Weights of a small transformer language model.
Architecture: RMSNorm before each block, rotary positions, no biases in attention or MLP, untied embeddings, normalized queries and keys, some layers without attention, local attention windows, paired heads, value embeddings, a smear gate, capped logits.
Training: a variant of Muon for these matrices, 772M tokens, 5447 steps.
Each number is 500 + 50 x the weight over its row's rms, rounded and kept within 0 to 999. Layers, rows and columns count from 0. Numbers have three digits each. The size before them is the row's rms in percent of the matrix's.

# layer 8 MLP up, 704x256, rms 0.312, rows 99-170, columns 128-191
105:412480468487514466540513539493466569468492512475411552502448487445524527463422421522588561532482472519545498551598537480583552527516500506462508488516544568548564589518495561623551499443524588
103:466552457395533525473580564413521393593492504468554477482518461495561497440509528415466482551630542575578506538567470513461486502555502503568457565596472568466486534555506476435464531598555502
097:382479455444544516537527501538462392513442573458429564402489497508549547504522449558506443540481500485485538542491436491534452463534531415513529377529470399458513482464525415610510539520568464
099:471513389512467570525510553438505506481437464463552501518460484412454471503495454504560534528434506481517578566518388500430561493429468477457516579440502563531588421500442532419516552482484579
105:516466510463578461489475479568602500493523453536435477531554497533437471543430543469502529426440446514517484553414551495471624516429485487506557474545438518469542492564556580449491479487484536
097:523520558492480408518422530486483472585568493449437381430514519502475500544474577490483552531542468436516486517560519541503614624434468464570450488529577494530476437527416493609481488474530504
102:493485507526524497461572548544447465451438518581516498609498504514396552477521401491471449541566597465513554630458514467427460587588365497493439439500577470445510523434544562453509432542487518
098:430425539515598415506509583532502559589468521498596515471537537555455521534500417439511468532515404517532512578487471481480491519452490451551440540520487403574462530426415501594513517515468494
094:515450565457545478524605495478569454533543444537467556524438489531425464470550424507505495462431512489561541496470520479463512567409554426538458515464588588474510380561474586501488450480494578
104:509523582481560554605535477462519453464454545577488513466503349561513391432474490507482472456531477519496511502481492528546503451474481571399526504567584523552493514480460489410390406536511620
090:488544432524477532433568517568586454574458422545594465592352482525532507480610480507602427491557462461446492444566534480502484482569504424515481506539579501468490488417530523453583555535425559
093:561455523407499508511513463542502540458449444492321474524504407567483530463457589453502517572602525517498503515471515537514512503461482455525483442465512571512497520561489528484485525500492512
108:518571584547519476472463547450595461502575525425449607549595445497499544519450520533426475525580526395544495556503439482595481560475590533529492512447527530512471513531467588492558516489564415
107:447472534455499390504500459454504490553482597536496558572516563464564456476488515463452458530532503554517442550475532509357538554484463490478557510524464446531434458492585669432521413457470493
091:479495463472466489539558529473539510503476424544476480494581540545502442548501572461493510635566539547508415506500505376539591556470513505545437493410554508468424501540482481531520499559623592
090:522440482523561549490503483543575601457477528526553563565500356514498436526473512452503500496482501514473549513548436517505464437496556634482560589466493449538479459468417461555544453551472465
108:540511515436499505487627586534575407526570448549592506421476493452488342553535546609450510525470542514452452493397564497457394476525521558497525508529483398599500480420516509452473548579515451
098:499553569568539504432456534498421542459509489587503454580504507474483581567432483468528579649425410530504494502371487517494550468575546501488615508492525569462442572540378571542459550523560502
097:531443481482553583495475467569455502467469434529525493590538534443504491496572431499464631545608553462507524499573519546472477441534447549510495481627519390517626577552615530456514498526594516
101:512546500458366486530565468481491529447578509482531463447479585552471398508481474389508550592559584525464514442431527520455579462525535505552412443545432503561486456552519561456518596521434447
105:413501550601506455517443513484552513525485499547454542490483480402482408483531484480476478496564514550473584578518535539512541521568460445469549488505454487519503502501502520502589541505543579
100:551452491551475501455384558555572444563474477487512519415504568483510521500453510456450493538437470512557484536463473519401478529433445524452502409543548549436420497479496455471489543569563479
097:538595472503487591536452486540528417557531518501487554493605436417461434520496456527473485493500574518566503480422546509447482510504499478479584507457483489482460501479477522527551507604534456
092:553477499487606604551517577609481427401504498571458553490389464527457599552524509522539603513499479480511571596458493457430495503519484449501459497533437455503452486497593489480498449508450548
092:481481490512464459541534509517530484482469466556506504507466508548504544430555606493516469510560522540617583365507422498472489480413525512506425439508463548522458513394454415497555480478457562
090:441548554527446480492611501492513449560484529408450566563491546548517547457466477369423496485537515415499510495414544506503471493487599512479460566533491532465480463526555433464535449492432534
096:444545458555558466505438407461605500544501487476477452393522500434487490509495506490528494458624551503542528492535481470551598319455538475517463527541547547496538523441560466462436621422467555
099:524508461449530501483465474449504594611474507487515445447477522514532471445470434428542403443521600576485558453451450480528409570548489510498449512495500484565517536413618470491542498524453485
105:479519331523500523560550532505508478477488467446527415480486584558526505491452507429500499584566498407579573466507560514503522466609485575549524506513417459528502449569499568530509457488472522
104:442554519466555505531514527510521491512560489432561433511499424499457538398457564514459512520492473548546514528377471518512546375494479454426480464496436488524432491472521536633494571540416504
106:476508511491488592465515518451551463525411512521547521512479424439483491524451467480483569486457442495532543480500443608532411402456532487523423558579473471401532563497592475445541524528398460
104:473584589476516485457532505505497525415598519502487560491525482459496488418530491464560490575573468526535510468521485525475620454591561463555461492469530498588543499498536544453511543475433531
103:508385448524513602521470524520500583468529548418545477533467578482519437443556497504537508511520502464524486527542513544440462445546601521480494469471616425566472482441410498538469429503506506
106:608518513540483524561430442495527506464525505521435515531378413459479587476469410529576573554492545456526445526492490523442565528543388512458537497457587510495513505441515392507523535496450533
097:491449551496523536502538517473478471541485499484526423525424532505410535534485521559508565507526487516496439556517461532469492484410498430456515625531495328613444488546484522491489464547442469
097:500566549506429553536455414551499456504565545473500524473521569472522550539519447520531452612504476488434515466503437531509507483587530499504500526559513479536523566509487531420468427562568521
093:479561452477511531521576580473545549478412518533447569480508608461560554496459508466422434512502497537417531639537518485531526478478488449505502496455505473520434535457441553452558558480554514
093:519497477514539563507454471603450452413509506499550567453563524517422509539581496493495456503557454428472482473430471510536434538456424564604493474513486436465384365530483602536560458474434466
092:550407492557411465455526496503450501559597515512514515524471464546475528454510392422484427510444487582538548519538545565417462458395445489494466450512504476461417523475468485554570530444466547
121:563434549398423469487478525520530551525583534450509534532536470471494489505540525501509593524394446458526442493468511459518536592527493440513534467459436559498497505518410644495531467482390594
091:473466560478562595475439526464469478461607425492518532379388488416522474526477417523536498500459453511430488498542523481519525508621552534554447499473495537486536506534620548499459471540550559
105:479527557547462593496526466500543602542446516500420522533460434495470453553555474567439459498585580396639543513426498506547548455565461549641538436573539495539660501474537510585514556439472502
105:507524397569501493512602453475472538550572515508441486478519453518438506517524515545476470538415451475536496499424488449491472399592471415464553506461526572510522537511531513541412576536497498
119:528565589504651561523476463474509497489420507514523575528567517440445523441505516531506471452443533519441485362498633479587446527520548437534523502503496466525557440494567529537612424543549489
089:529500485516480432582565511535457433450522541519430563551478501547450477447554477543386449481578498482508403499434551485493518592457546503482511533538552563445452459412486472514479422511451538
095:474606483535476468582553501504515585506492389475600596408481444620541459442557469436576514533482492566495513503488578488490433521554503453417551507484545466501548586408522508426521578558481415
103:489515470430539528490500504570521385490510578527569571455516543530470420508486510534407517493584494595396479586503438429460510521406476500439688529456445441470458500504518466540455507499570477
111:436473449479532493473511505567544403511482451400449542450516434468570460555359528485493489391479454563522513478572527555468488459542460489514522480576550470387577503491553520637496496515511449
099:465505574536537521458482472452531481506486449453436430503500484534456530521412517541480450482442449498476562467539499486539513457453557554390565507400519497556430528548444540488474498552451594
090:430459512598495477548401506567445535454548455476564459516527524528519502564485505514548464469486464515509546437560565509567445504466524504479465513507470555508570576479442526485478544510482511
099:384518453514478544477567601504525469483482483496532512461519463407424501498477509519468427523432427462465453448530468516554605534532522543438438466485416484411506485460492479484429504400536454
107:575553509403487395385519501611470482435476461512522468502534444438580463530454514495518509518525447585482581559495516485549529540563435540475587569518608443493461482501539468466632471613537522
100:462523607526416425492491483573491562553558514503452394536592512509632463509522501442491508431524380506567465459595499513436602495470456487542556498526469461497432435476579480594482559411510587
095:475491480497536490552519491468475478415453464465502513470545528472451490522469464491433523494486499551429497507442486376510499525609551453482490504491503517471492512450525557428514508462557519
096:573433487530490451598474478561523511638534547464480457480559499459538510519578467460492505483473528511396524414395549546517358490520485468465444464574518519430550466568429470446466508520423536
094:475460523555445432533453457495415481477517533527440519481472499422531490501456522493634564453559523523489427490540497474488585444493456484515521509542552469579527498393514509530453576511497506
093:500538460556450501523455529536500546568460527462599566501637468511474521577466454476515439489445524478484579515498578558483579510572515533483487519447446459487455489529566452454482463545384604
087:523501479461429532465552530513602424621536486503513536416407485557504453478462541555456467445533602484413588549474468467609490582506531498515626515471390483532507516427493502519529540547542432
104:453517545523509388532577527548487418539394514493495430485554486451487496475609442567543488532443544435436404429576519454477573493450520542474417485591538493513472549462529427574550532471594564
101:554535506464539500466545469455541500450482511425438533506540440552403527367519505481499450499417517538490533494476489509509542576504572507457547473500468544496510523519565481448506576489511454
107:556549475526467511486519517489442498581513432537467563504532509461518585479500457472558449561560417573499540485613506479459617470523531432555564440537550402496435535543468552421428474583609471
100:559542530599425492423475512524469510451579482510470497474504495516554491466534522543452473435464542454599441552453509542521545455527559569546525416520499545474451513409474501522423501521569647
111:427500467479398572558558534582443485564473481558547448475537573523518455496532430397425551484429477506438555402560520464527507561417513414493488429442517552545591535406538497535487532511567453
103:449491494429530664439557533539489457343464463460617437464545574522528541496537466490521548456586426419494456500542450534454446462550473541457619428541508541492469516507479501400516482515534432
096:526535450574514548544571480440497503458469502488485571468501480418512436616533613527500517483531418400452494552619549495581546461513578525470443449466480572514555495443495471559488438437564500
103:416531496568461477474497454507392501384495605515489550542384558453456488543559468495409503585488472500455456480370559516588539535511439428473513576537532465490595462459549622501404503445523568
096:505465568459497526522461506488534477428497546418505440495462533480549555510545398518499415525528413458484585584538494531497513598563488446457427410525454496496478447407459478396505554419467541
099:472460493534521483429572513512582499522487496475593540559526472490452508520611461377464467539534524556502514485534516504516483474464494538445524459516422506419521466542470552482527485532423465
086:432568561433536584529474478534606449460432447441599404462540485546500526484541497479523449615520516387533478511602519494455586552451474559551469518554561543452533515465511539537376511559511475
101:457534482487476504537530492549515467540561502473455559492480563581501587521567538542524523536428502481522505533494472503446479462543552483527459446472590514440460492531396481587553557527387463
090:437433538444529548448506491558504445463533517436506510518587400445467511521472573524357468463457574538498506502525548535570549512465540519524507442593522533472541477494546497577417431447377531
094:588556498443406492414501436471477481513573477589509466576554478449551502474451448505473473480567497392471567499446469471506480530517470516507466487529476463483527513504453501498500441561511602
# layer 8 MLP down (transposed), 704x256, rms 0.728, rows 99-169, columns 128-191
103:531421422520439466503497474570516531510497526512499488413502563485499482480462537510513538593446513560543425531528524537473569607450622580539527527483543545453453602552492578501490471451412458
101:462605411484462451526461502509535518475447474505494584642459477535491628467442481571463571497618426416498506528485514445506531541531511512483475559522385533471429577541486492488478511423445444
099:472508467549554501556561500430514514510453455622588527512436552405548473516402556418419606425532487540460497542514577555469516508512439583493531513479489458540562408470497569560513430593511481
099:565563509513529474502595522612444571465434556462429508558484507566479457503538514547454571433582497521581489572405526475521474425459405418534459497469458456427487509480571472482519428472471452
103:452395536464470556536576484558545568479524477434513575478620490553487636539507513456514506518509346570546517474511531382393435501570543478573508506497519513488518571492547526488458507503461502
104:475545502488475485561444601558445635532559477515420438466460573541466662569413508539491478509470539584576484493590481399466470510511543436384512509431527475553568469555426510528456530518512547
103:481505517486399498466529436550432497452474507414479432501453454449482456412537376593460464432480460507468439427517514480535528553508494421511556549572499464495532554500555584471431540603516519
091:537570564488497466398438579499511471501576419481496485481576545525487415520529524539525441483537458542592527527536505490568484459496489498455455528566486530432502554561494503607387466567463444
102:510488418563457462490562517472486391600516480519500456516450412373342490487471526517513521537478530558501508579469490533525477476462543501528405538497550583442476425484467493414424460498501483
095:569505527512554574537562489578599527595504554551496488460436487484511644548443353490566384487507525498495588506505463440549466515552447541525516544520514483501492513517567473432555491532553524
095:459424576549481598566518568445616473486485482573522415524489500498555439526390466421485581402518466480462432470535554567585500473433541479481515426423398558513447551587495518513520457554464406
093:488530472509520455570610531464459447593522402479443414455430503438487619463485513410538509459476435493473544539519401423435476538491503491488472563428489579434411468462528522528513608384489470
105:477537459480502528438538528516501489445588445557459477483453524348459552469502516502527534562513533483500443520527479530523517460509542404530478481442543534486606509586473462586494544533510518
111:512518465466502480488565387450498516464476418463522528572517545517569544454432499470449541583540467409490547537505537500458497529490468595485536490535467456442418522459442528523529538514516506
096:528495454400632478513583488485446462523482576490581469575530427565457560477508502528474542520446548554463545523590490457467449505547492507451534467523486507363510386484568497486492576450595588
086:477537580566478489567475434491504404655539615473596497538368597501588402527526506484633470468549589426495523533484473462489463532545468544452469549470517536526488458526470558488521528463449476
104:489464561517593492507415454525610546539544478386488475544539510517509616496457549398513557518496392470484440556538487535486531579363471441463617467456517492487520450549474448521502480458547538
093:536600398487508475529445504483470480496480476418445556545432483551534565478514483440488501493453587558447473554507484493498564415535438565495461612432411549441522560497569510560513456576479581
102:501536441492419514452536556488533506453469497519539450480530484480492593564532571479569647519505599534575555589538505419507468522545459450476505531498427567406551533521534479557428416596427520
099:477507519556458545412491459501506505503472452485595535550476501529473453583469579468478549607591410593536480450518564474480470523554487527547442584476492546467524566535493467512442492555459437
105:447428543448463519489494554556553600516568494468568499458485486471425510441510542534557527459478477585532474496478449568534559508448530563435423509498453566477552526508508527589619520548455448
099:498493511469486454495481462487553540517498508530551489441512491524587547448531533484484487475449499478540508486531599503555528509495539474506497525492584527538517531416463493423512510424509447
098:450516526543558590537538546488538566583537515566496507449466347488505600539524537485544432518447473600462466537575471493549515542503496517503487560534375566586432584552470542581496483527560504
096:416540565505523536486404494597455489561440538484467597520414465498497641522485504504458470491487471473481558459573506533471460416403426542385475544499511612579475503454450519481525499479413476
102:515490502467522552386523527455454467571555554424499552513476468472494518542511474519539566450415475459361438603522510464530445523504428539393477535492447428452528502549553506418468503524507413
095:531421488598515514513480499586547448509477478525546510489413495604434514515460511463430485478488575502519473495482547577476434511548478555516600599453627402504398480437544443471465482553439553
095:581424530437542475573502425504583561524351475494606525566450435535427599516461416455569545529526492517538591425517595486431472474427493515502527501474408517490467491505569510488535606525487497
096:585510388552512535484395466513576453539494554555597446458545521500474536528496475589519485553496468487515511463458484506544521575465497465491517501475454552545381542506520488459465442568442587
104:503422468506372457514492452421516448442465488463505429592426446508483530442516495486509449455500589523479445545546521458570513565428504579571496419415448461451494480511466515561488514509542527
105:469465430529437469495462480525500514549545504483560516552426555450451475441444415476507498579421470613574514456462428555542475540496501441462464519505460474496439442553531494501438461538497471
103:590443489430478556542495424595441498536448455451493514425445450573517577556438526424528527546460511526573549536507523529505461406461520485482581538561462519428519513408508557405485489481482498
105:491496482520479550556541524448504480462506484355518458570421471477545397459449531459582508572447512573544544432503458454502420459545523436512474475575544540503548427459504564548500553500496544
101:449513486484575527535566607534497474464503534472407416551552455452439489496599537496498533467474507534435501518547485546478484511526412453470406427568626512499560449517516498463471570512555478
102:479405454506528520492561553463547494434506479501556535472515472536554611497455509637495507404547468557534560462477494569466446464423536467569508481392488488529525550507503544536459552459446470
104:480502535519476514580511502454512531631507513425498483544505492548438566440540514483493533536530433487526569519588551454394481524469513602519487466436533482454485544507536543481511574466470462
102:466508469486490450548533536539447568560440453535493561455529466417399595592502514626419521465538434545471598548567516583522537418493468458498455494564438555516519408472456497496405574575532502
092:618461555463479534531489494448513515423542465510477485548594438509483513455555434502448444547477533494389444486459469483478510511608542500456527547434514489547521533462536487508586530543594609
093:474469540511499475497515523481498578453506438442505452523441531513502511443456438499338521437529459422389562470478524450527502595429537498517518494475531516537484509578444492530571470452515539
100:495504464532498470591585480546487472559505440505499449511507467495593579583524520516560480517522590505389411540447537558535532535600504464475495507493464531486555442466524469560466532451570402
108:479478541539518396484498520544566547448475551467621561528442512584526498507564394502547563462432508562478508459534522526567448500560459452515473548463507559514455464537513513503495588523550462
093:458587471535536544601556602507504465530496478477531510555500478531476504494548522443535504465534406514482447551460428448509534431418492477388487508478445521524527540392553453534549574587478542
104:497507517465520513442521462474494527502541544480456483521526435485453520562566534479517485507510521549508520478497342488552553441543476583543471477508432441427578469534548613386506592469599460
099:548388419529403527466575483420554585479480357481431513458468487503416615435509519496556552507464545518427499468553472514487524594478550400495438515451444521551532545519507537417452501512417541
103:429474508504493536512454540479458356511557485447578540515474511437536390519492337392501486454558497471515385533484468487501520463556410559537525575510523385519527528555539508429461529466463461
092:502496485475495487479434440488505583557479565541496509439548508484450637462584518545399553472557544471465554413553610494559587496556449441471462571562497523487429549520528460516480464600487490
101:568485606496414517413456392511537463492453504523465580464590508441513449492486535477553424455481460543430437567454422494493485431502469485452467495440481493601506475512448493496616486497425390
101:467549526471481488469412521590478449526538399507484512540475483533485426471520574431445578490546483558566554526559533443460520524526531475462491442503555423546507466594482450504428538568375478
104:405539424489537452531537572482506510463471500508419515556532582506507456482515506581506520468398509447469446468519604547484512562519547507397490445447541460487555507597448525577472427466586406
103:480517510436492588482532477550526457473572517581597541460525556448571613519482511527524584557465431614463530470520484546511527650569476524508477478395505501490478509529606563471565438610456526
091:529480437540586526443525480493466499454586475593558557532521563545442495586420479545424429518519531465446391497457453457520513479531415433568516402398473529578413461509599497507521573504467555
098:575490404498430555448519588515517443532546469422592480515430427456489503509537543499480426459507510516476575486495502554427501471416550562491465544539525457451505545503489505485520505453526506
106:508544482556471482495431542454560538530424531475560551498528485537527578549498502429516508608579472561488558539461508510585551518498485481537504591447524507443594524471573467495432532501483533
103:550374477452541566485458588394445378507468486554419569501444509529489548487479486611428544544503613521472508556517472528552414479535532594399462502541557541483544528433462486427398529533474455
099:557516493491609584513547434494521515505491442510466478472506496534500551433495459532553500467368582453580448422509536582522489508518490525539485508444485565436456563389551457449507475405473480
103:462502542509526581411528497585555442512454581480496511459448503411525474528514621454590546517563482507559543419462502523612577485573438458489501462503485550473515498488475471455508502512495526
094:522536508452503520426506538557540502425532516529557492459439530524509474436520465481476489441538484493543499363499501508484374586460531409534451576492409467466483473567560442563532459520512472
098:559453426467549440489519563497377377466507488576504433486427552492530381398496489607432510500618562519479466506474466500539503487530533392553450442503519502437498511453490396518538561513473538
087:543481481552532423580484452408471487385511488614440428453487572455385496511507543534483602480476389416633565440515612373421594519519498558572474517482562474494503624467519475496432534459476570
101:521567512507570472455542557501473486546531560493494524570519622543515442553474540542401545499489502493542463464483478454445530466494511557561373390586515463568425574405511434413406548548569527
097:524466464540565538460522464513485440528460445544502540460497526517486582488519507462387399533491547568488452533523435500513489486484485465465519459491493554412469494513533515587567464402524508
099:512454474438525416633508544503491577446530483483465447525524517533508446518505452429580585413467494440458471539472510433517458548565417436519412507475492510560539536452510469553470569389510469
101:511475487455595490577552389379507470510445520561483470478487503504526429454633552466495506448428557497492456576563445538465451450585512556508488479461476453586474507500454501410484436484583502
106:463392543459440478540538544524506477412545416507458475494543514533465404447472437498575492468535462561476500445482473598489477542453451537561561432531443424560524521478489538607521519480523554
104:501516475454510512378582497485511510501469634547505521550659476457478533520425499580470520554415469425525494499525492520529442520472328511509474427539617496475498611544521518424587424494461601
094:482500486453569521489485544548443574421517470437437430552495567507564481477516459460611494513539539459538526521430549454510488404617444435535462530596434487520528490489459511568441548471382496
103:440525426510495484519543435472494443453360586504555508504566503488487558515564426414453477544496579509533489487479507511513514545441517390450491622450539493479483617479536473509428519430520461
097:454479454535509457556439445447465573365466513444427493501505522492442581443452487529506511449485478467517501401449524473375587587394536522473472458563417478511478456509609436404526583502534499
101:457558487493498479496455548577465522496485479455480558490452556403469489539445531502546496413549493444406576487523529493472526563484532500516543499619447549540566451591420471553438431612562552
098:531509563520480530442622569502471379551421542429421447521489512457491565545519594607520483600634399539556521384531478496467455500516499594488494450522539441483590507373539453470472474440385486
103:467419584529489433444491462541468479509562546584531491510519581536564527510531541420513479548512625447572527540456516510507515548599514431463463525459482521414493498531566503518442491536422517
096:537512619530430490522587574420406442455470504512560464453447608488516684539509552515488498535609447475579544524466454424376566461432524439459534463479542520455478533457508451469517397508569552
# layer 8 MLP gate, 704x256, rms 0.265, rows 100-170, columns 128-191
101:514577524545546517512554457542512442506549562508452554506525528439393443529459424511486545503598531492391449570491458505545558479516454452537388581529542476578472526476514445576482406515520457
097:521487514479510535480520467406395557538466480476502429562610503517471534477456449525521470503449486487469506491578604506542576469531408446513554535563404429495463573618536513517474535547569527
100:543502514410460375503473574513500468477520485504484532565440552462574524563464453522537464429478506444508384434419503531472536523612409440508469455420527476468507549470513575608564508432585481
109:536491545486535513454494488502363476475521523466476508429413516562468470463477461484461524418465522516489582571500489398504407500550473504466443502501476452456488513435481501532470449481482468
100:476539450482473451476474471517365511519565455486555579504577526450528426547555468497507509497578503516480566483479491447498391491620501447503507539564456612540427500510478521481525477517459461
105:539479582511509463542397457588429437452563475554476412437513537447491590532533442516472524487451512570511544605508454519500517571510517531534431486430400511508586526475499493490501583523542600
094:570526521548568535441515543507487509534506443523446527566532570523511442555489504543540406462566522549479473547515592531538491464505552454495651477594496437534436571656525459518506530473501435
097:445467584511493487518500443600504419482533525461470476464471486458496496468504540522493503523436453525430583536575400506428482419518475476500431519566456564514492476483553516468451516557471487
102:489459434517514494522573479504493525517434561510503568471424434468403408504507476521485414571441444580495462523504451596477454573514508494478535484449386462455473551457513514489408450442460417
093:417474536479567523486473451507501580447495463505497525527445516613557520514469484542397471443409382569489488474615554478479522492488480535528457547411522526466480559468453405549563428564484501
098:498500494527516485504452450434579552539442465505515531533577549427475440533494456472477473603348553536504441525536564571505496508498475608433485591562524401523480572468436492467558446442546507
107:461487435486483387468492478512486491440511502464443453580508470359530509518512497484537539516534563463512433542602489436555483519446501336480478509531566552458483496424502455529506502530463471
106:515485415456500473416468383495453477391450521580454547566434619533540501544450533432563461509450484504489550502512536515461512563552444536513500524456506543488389534476517509471550406386497470
096:430552466552473554483450571519627540508516549503539492489474436551552488540554504473404472600519504604563524591493569479514486522472560406490600565495413444454419604526503546526496527527523467
096:550532523452461568569563484472462445488519557512550557527519499601505445440507522536521470551489481454538522586525601528498528572503546471452616437502555431461455468569508514436453427493494485
102:570533541495479474555563457459477528543410460521430471457588478515541490452417489484497499428432527471582562437525517544492540512452434518550429546569576464454484506489592515649417469548452440
099:531540473472550410516455529448568573497542422465437494566508492432437423478591508470561494478443526573435410459585482579591407459504438473511502469489481519425499461543488518547526537461501531
100:483431508516533510592458481552506526497595461460498387360385558509394516496504509456503488487369519453518489549499515471596536440490498507604574449510525543482503511506402541478446430455479469
104:479465494479529448555457480598557510515529540504398550512514497448521447533491518527435460468441467488423502499446593432600581534444455516490601466462567481496504576432521416449550422550501572
102:483540563562471597505542543522415462523530442502570480497451510447539414476549504441558595472418483552481438454544470520508420543498602347483456581473573492468488573530510503436532515493578477
095:556504510450483542487582521546480485459520528493475467543599475598494564517432469417478548535526566498536528436605524470516420551459518502508455552526508542496481450437511455627595438454490534
093:574597477382457493634526514462554527489542519494578472536476479498430428525396428476467600434444522512496431496490428494529526525547498481453485583490491500526420521411507501440450558497492417
099:522425434501429488593533565486484479473533508540522409547431486500478509513480492580575508541544518407523432425507492468505514468501567496365511505503517501477558514444559506466579534560534527
098:472479482513528640476480506439444458541618522417471572554435540472537604591544516560564456425490539463409466562546513485552521524519489505408496569439478428464520537535552500548495450537489507
097:455490464498402534455385490450522554455469576497534420495492442426510482626488486530523460480392514600534530487498433499508656549504514508560528441437575504506530517460462475491503485523461507
096:472533530552405507532526555463406546443532421545563480508422471521488537526460489556443468371452447549551505580557442584537431580470499506542510464446457552543500489451464537532555501553481457
099:479456520463528469461467526465496469510586527523504524462533493602454453520413488428586499422499500494532552498497459488427528528479555508469519603566463478502470464429516494472479503472547477
108:497516484431562574475478501543343527481443558490537562500452509542560505452510508485476394472469479596557449512496463580520472466474618547590563554465597503452501524425509471465500555521493513
102:461528492552437566466554520575481617437490537367426582492470512508533504541456410421430484523461480558505548378522513659391534512596485469488550502474502604398539500467464450468575468537529387
103:442471403513550517583495495456408540424529517521500491532452490466448371509493514510502458465446551566491479554472502435401484550603445472501571515525518493503427527512506526537516511516578542
102:502432420468525548427487538375575562539481541437413553536467485508565450483525479527516490517469568530654476400580513546539548518431562536558518515588497494534547522448462433602580450522466463
094:447484522522543448528530444483619482467553524516509475552538549370424405429551452406558558565422465473480514466520570523510525523479509557576402487553555487496499610464601537589496527550590455
104:510475510477532373524508520463494591433473524552542398568424495525463523535579493579428463609497478509448409448504547432479485503549561481542421499507541360450459391516501569452474454548457506
100:476435498513532534509482430493454532511413488534390450507487517401430541484578481559540492434454473476482468507464411423580576444542512500432431505425474523455541508563434516576581529417575484
103:449448427455526474461521471524432527498542556453528448572501554474447511432374462546442520526471454390462472511528528487475545527503398493469575549404575456450446452494518467565440478489462473
088:423423489470617565470588418578561520463494516471559522357526519545490540630423515441456468556509422455520574449544538524506459477579484434555423454508535575544469489431501423483539528517499599
098:589507461632538464434440497521457551376452556602545590432538539504448489555494455587463432503537390583542463461493523524555515491513454565514395523540485532516461497424512512470528495482533521
095:499458472474481537441461532484497536466445464547498518501523481490499529451537387459452530587539442543604564484524517519519551477419561424578449488554470566498386495347483421429486557476481574
100:401521606460522547513528493608507505510506608470440464423565479466496530596479573492525508588466432399547581469551516466571524443477428536602491494521505524468412494509574489581338513494403452
093:547495555484432547464513494485623540520489552399543615498511580496481499512543476522494411561528453493514511525589501530471486347447527432521505452543420564487577540392541447597425532638473520
109:472412575542493612513536365565495605490477455504575558508450440521548441495550505540498536503577659513556456413488430453506489449438544569519603484517508524554565561570551503578595593464486481
102:495517544491438479531479512417504520468566445529528460456474457543430529526467418446492503387529461353587482450502522451493539491626468457474573526497447513505482542585383537471449462433479539
109:529506373546468538499456501488476515434495517520399559523484436543448459591472475524473522536416427481607533538433492510444512379503483455556485503495647562425520439427497511473375490453543495
097:488542449413428555479527470590493531434555514483502542490409547469435504472534466465471481531410481540517484519412483613500473519472600534464454469453523456531490428547468493531535512393471532
094:513441539577487504545480622505495513516480496539520471554487535474508479475466481419473513429464499480488485497515481538500620434594455610465443450462517394518457604408527527421560454576522533
098:386576540515428511508445546554531492487574436499474530532526508568566560516527387404523535561498537563534566528525545384568551528507516502545474467359483393531472457411517504493473552583444523
105:487513518544471552421529463450525467575428526505460487476562509552494509518463485550561552521516461411491516531432495542440527432492471534461426413481587460452445508522451515552478536515478454
096:511588615558586478496500472488472482510499505508446415525492454441505443502531467475413468511689570554477449462520485507522607450593597418397499529533462499507566494595437499463499455466495479
094:569577564428487565569491556446555561484493490410471544508471534566527480466567484459436553576467511576532506637508455513541497502491450482495436550463433454533500547478542516517442561400485503
099:567546552507428541550543516542548502515553481587474486600461520427473545548512395547484541464538484436534533519478516537491543458423569565524565643552430427529536505593441510477463522488448498
106:499570489511549454544484544520530489520512393555484502470411430478477455518474466485481481435460600456499508432417494541510489444549542455391517411523488479446426529547409547523563495522472456
109:448592491472492503529464422562546509419517538447538485458484511525481562504522457460471490531400556476565567531526583584506654539484464495537548554514548501464485427654487438444471481460477451
100:614454487471481492519465529479519460484573476501510507525503507491444489603462453471507507621480545546510428497479460461542509493560590482509455578500424552420514545456523521435463539480537415
098:533515528485496468543486442461441502444398447543454423486510524478429500424480457484506490571507548465543553562522477421474517469523592523434479511416550539472556542574555422505519478502532427
096:492445484503513560539569503515547428418534566506608531461468469564498515486470454473440504556454544534528528487562521526540547542528527551585443542500498527519379483359412519483445446418466479
098:544473502487458479453537470480435460410472455563404530473414582557473506562518400491551477511539514518478490534525494477483409498466441432545606500520531571516573504559475502559460477389528520
088:457499544508551534470482499469483508438469480554568428388543520395546574550452461561591572535522527437513367489520487465382451491510559485488451535413474405525574497538497460414521546449524491
099:505503433529479466565560466533424441430494523441465472565546526555422435424541445540468354567452389539468530418498555454528559478545569509472523551438431583505454429449603558540538581439502542
099:495497477540430496513596472540503543440494455476568492460575580452527598512491452520510552510480572509445477502501532445445556506595488515446443440483502545478531543466526549539487507573527460
099:507462468509437437493502430535413474547542516516523591460575523492518423404577520504561493448530453540524597537549482545427558477525478564524505410539534494529560540503444501529512458517451474
104:457583489579565492477552536522492557441455388542522513555548427536518489476506541574529583484584576517563487465502507600515430546558450516468484542542543594546441457523491413573554540421527486
102:506487500433487518520532596581564580505522492553604463521470449514494468450527488556486448549516430508400401519470552422513468504466397513398553517521499416563578502510505449632420530496500462
099:413509508440546406532452529486466541501494498458452413528434508506437460518554514516512463552493571577483493595428493500573549514515584564458548446457444509466534532554427546525475527460408433
094:493505465428497547497450477583480519564634477517472573630461461571494532439447535591402442540535583508548498570537425458497474583557495439577455460569497559551482540502583505426480542522491484
102:554495504480557569487419500549531485542501490506471511396452463535550465464471524548529464376506468494563486481581472458474407504561606555582488448448526475450436512401478496585569484467482527
104:513652460491573554466456479469523514460502508460458542458502487410480518504576591406558414476471473450503431524463466554518428561506555543418475519557518460496457571530482460617564466487527569
098:442407474448448503415489563534508541586517532478423512435513524471557533540531423510462472517538565555448591432594533495533490499544475519488578537419526514494442442453501567541542423501484498
095:479570472463601595535447556519519599466393444554505417462459441527512597565454400476524524560474511379581449466463511525558537399495509531451494497488552542410515488469457506524443424587457535
103:457581543495489529503466519578498549490488470605468513580488478448496468540573496463522545495478438605446469473546474494507520607395528564430416517436497495566484548514389459548479529457516465
097:513399425532511533458519443571534506494517548494450539425509431500429543439403545491446467438500528447520479450500521493526475481467492443377421419586493495504544447565548485479479466443404490
097:497473503522438504468519528499401521485475501591588546530552488521513513468609457458506445530536480575445566508472539544535424569462491514421522497442522530485496491424433512496479454512510573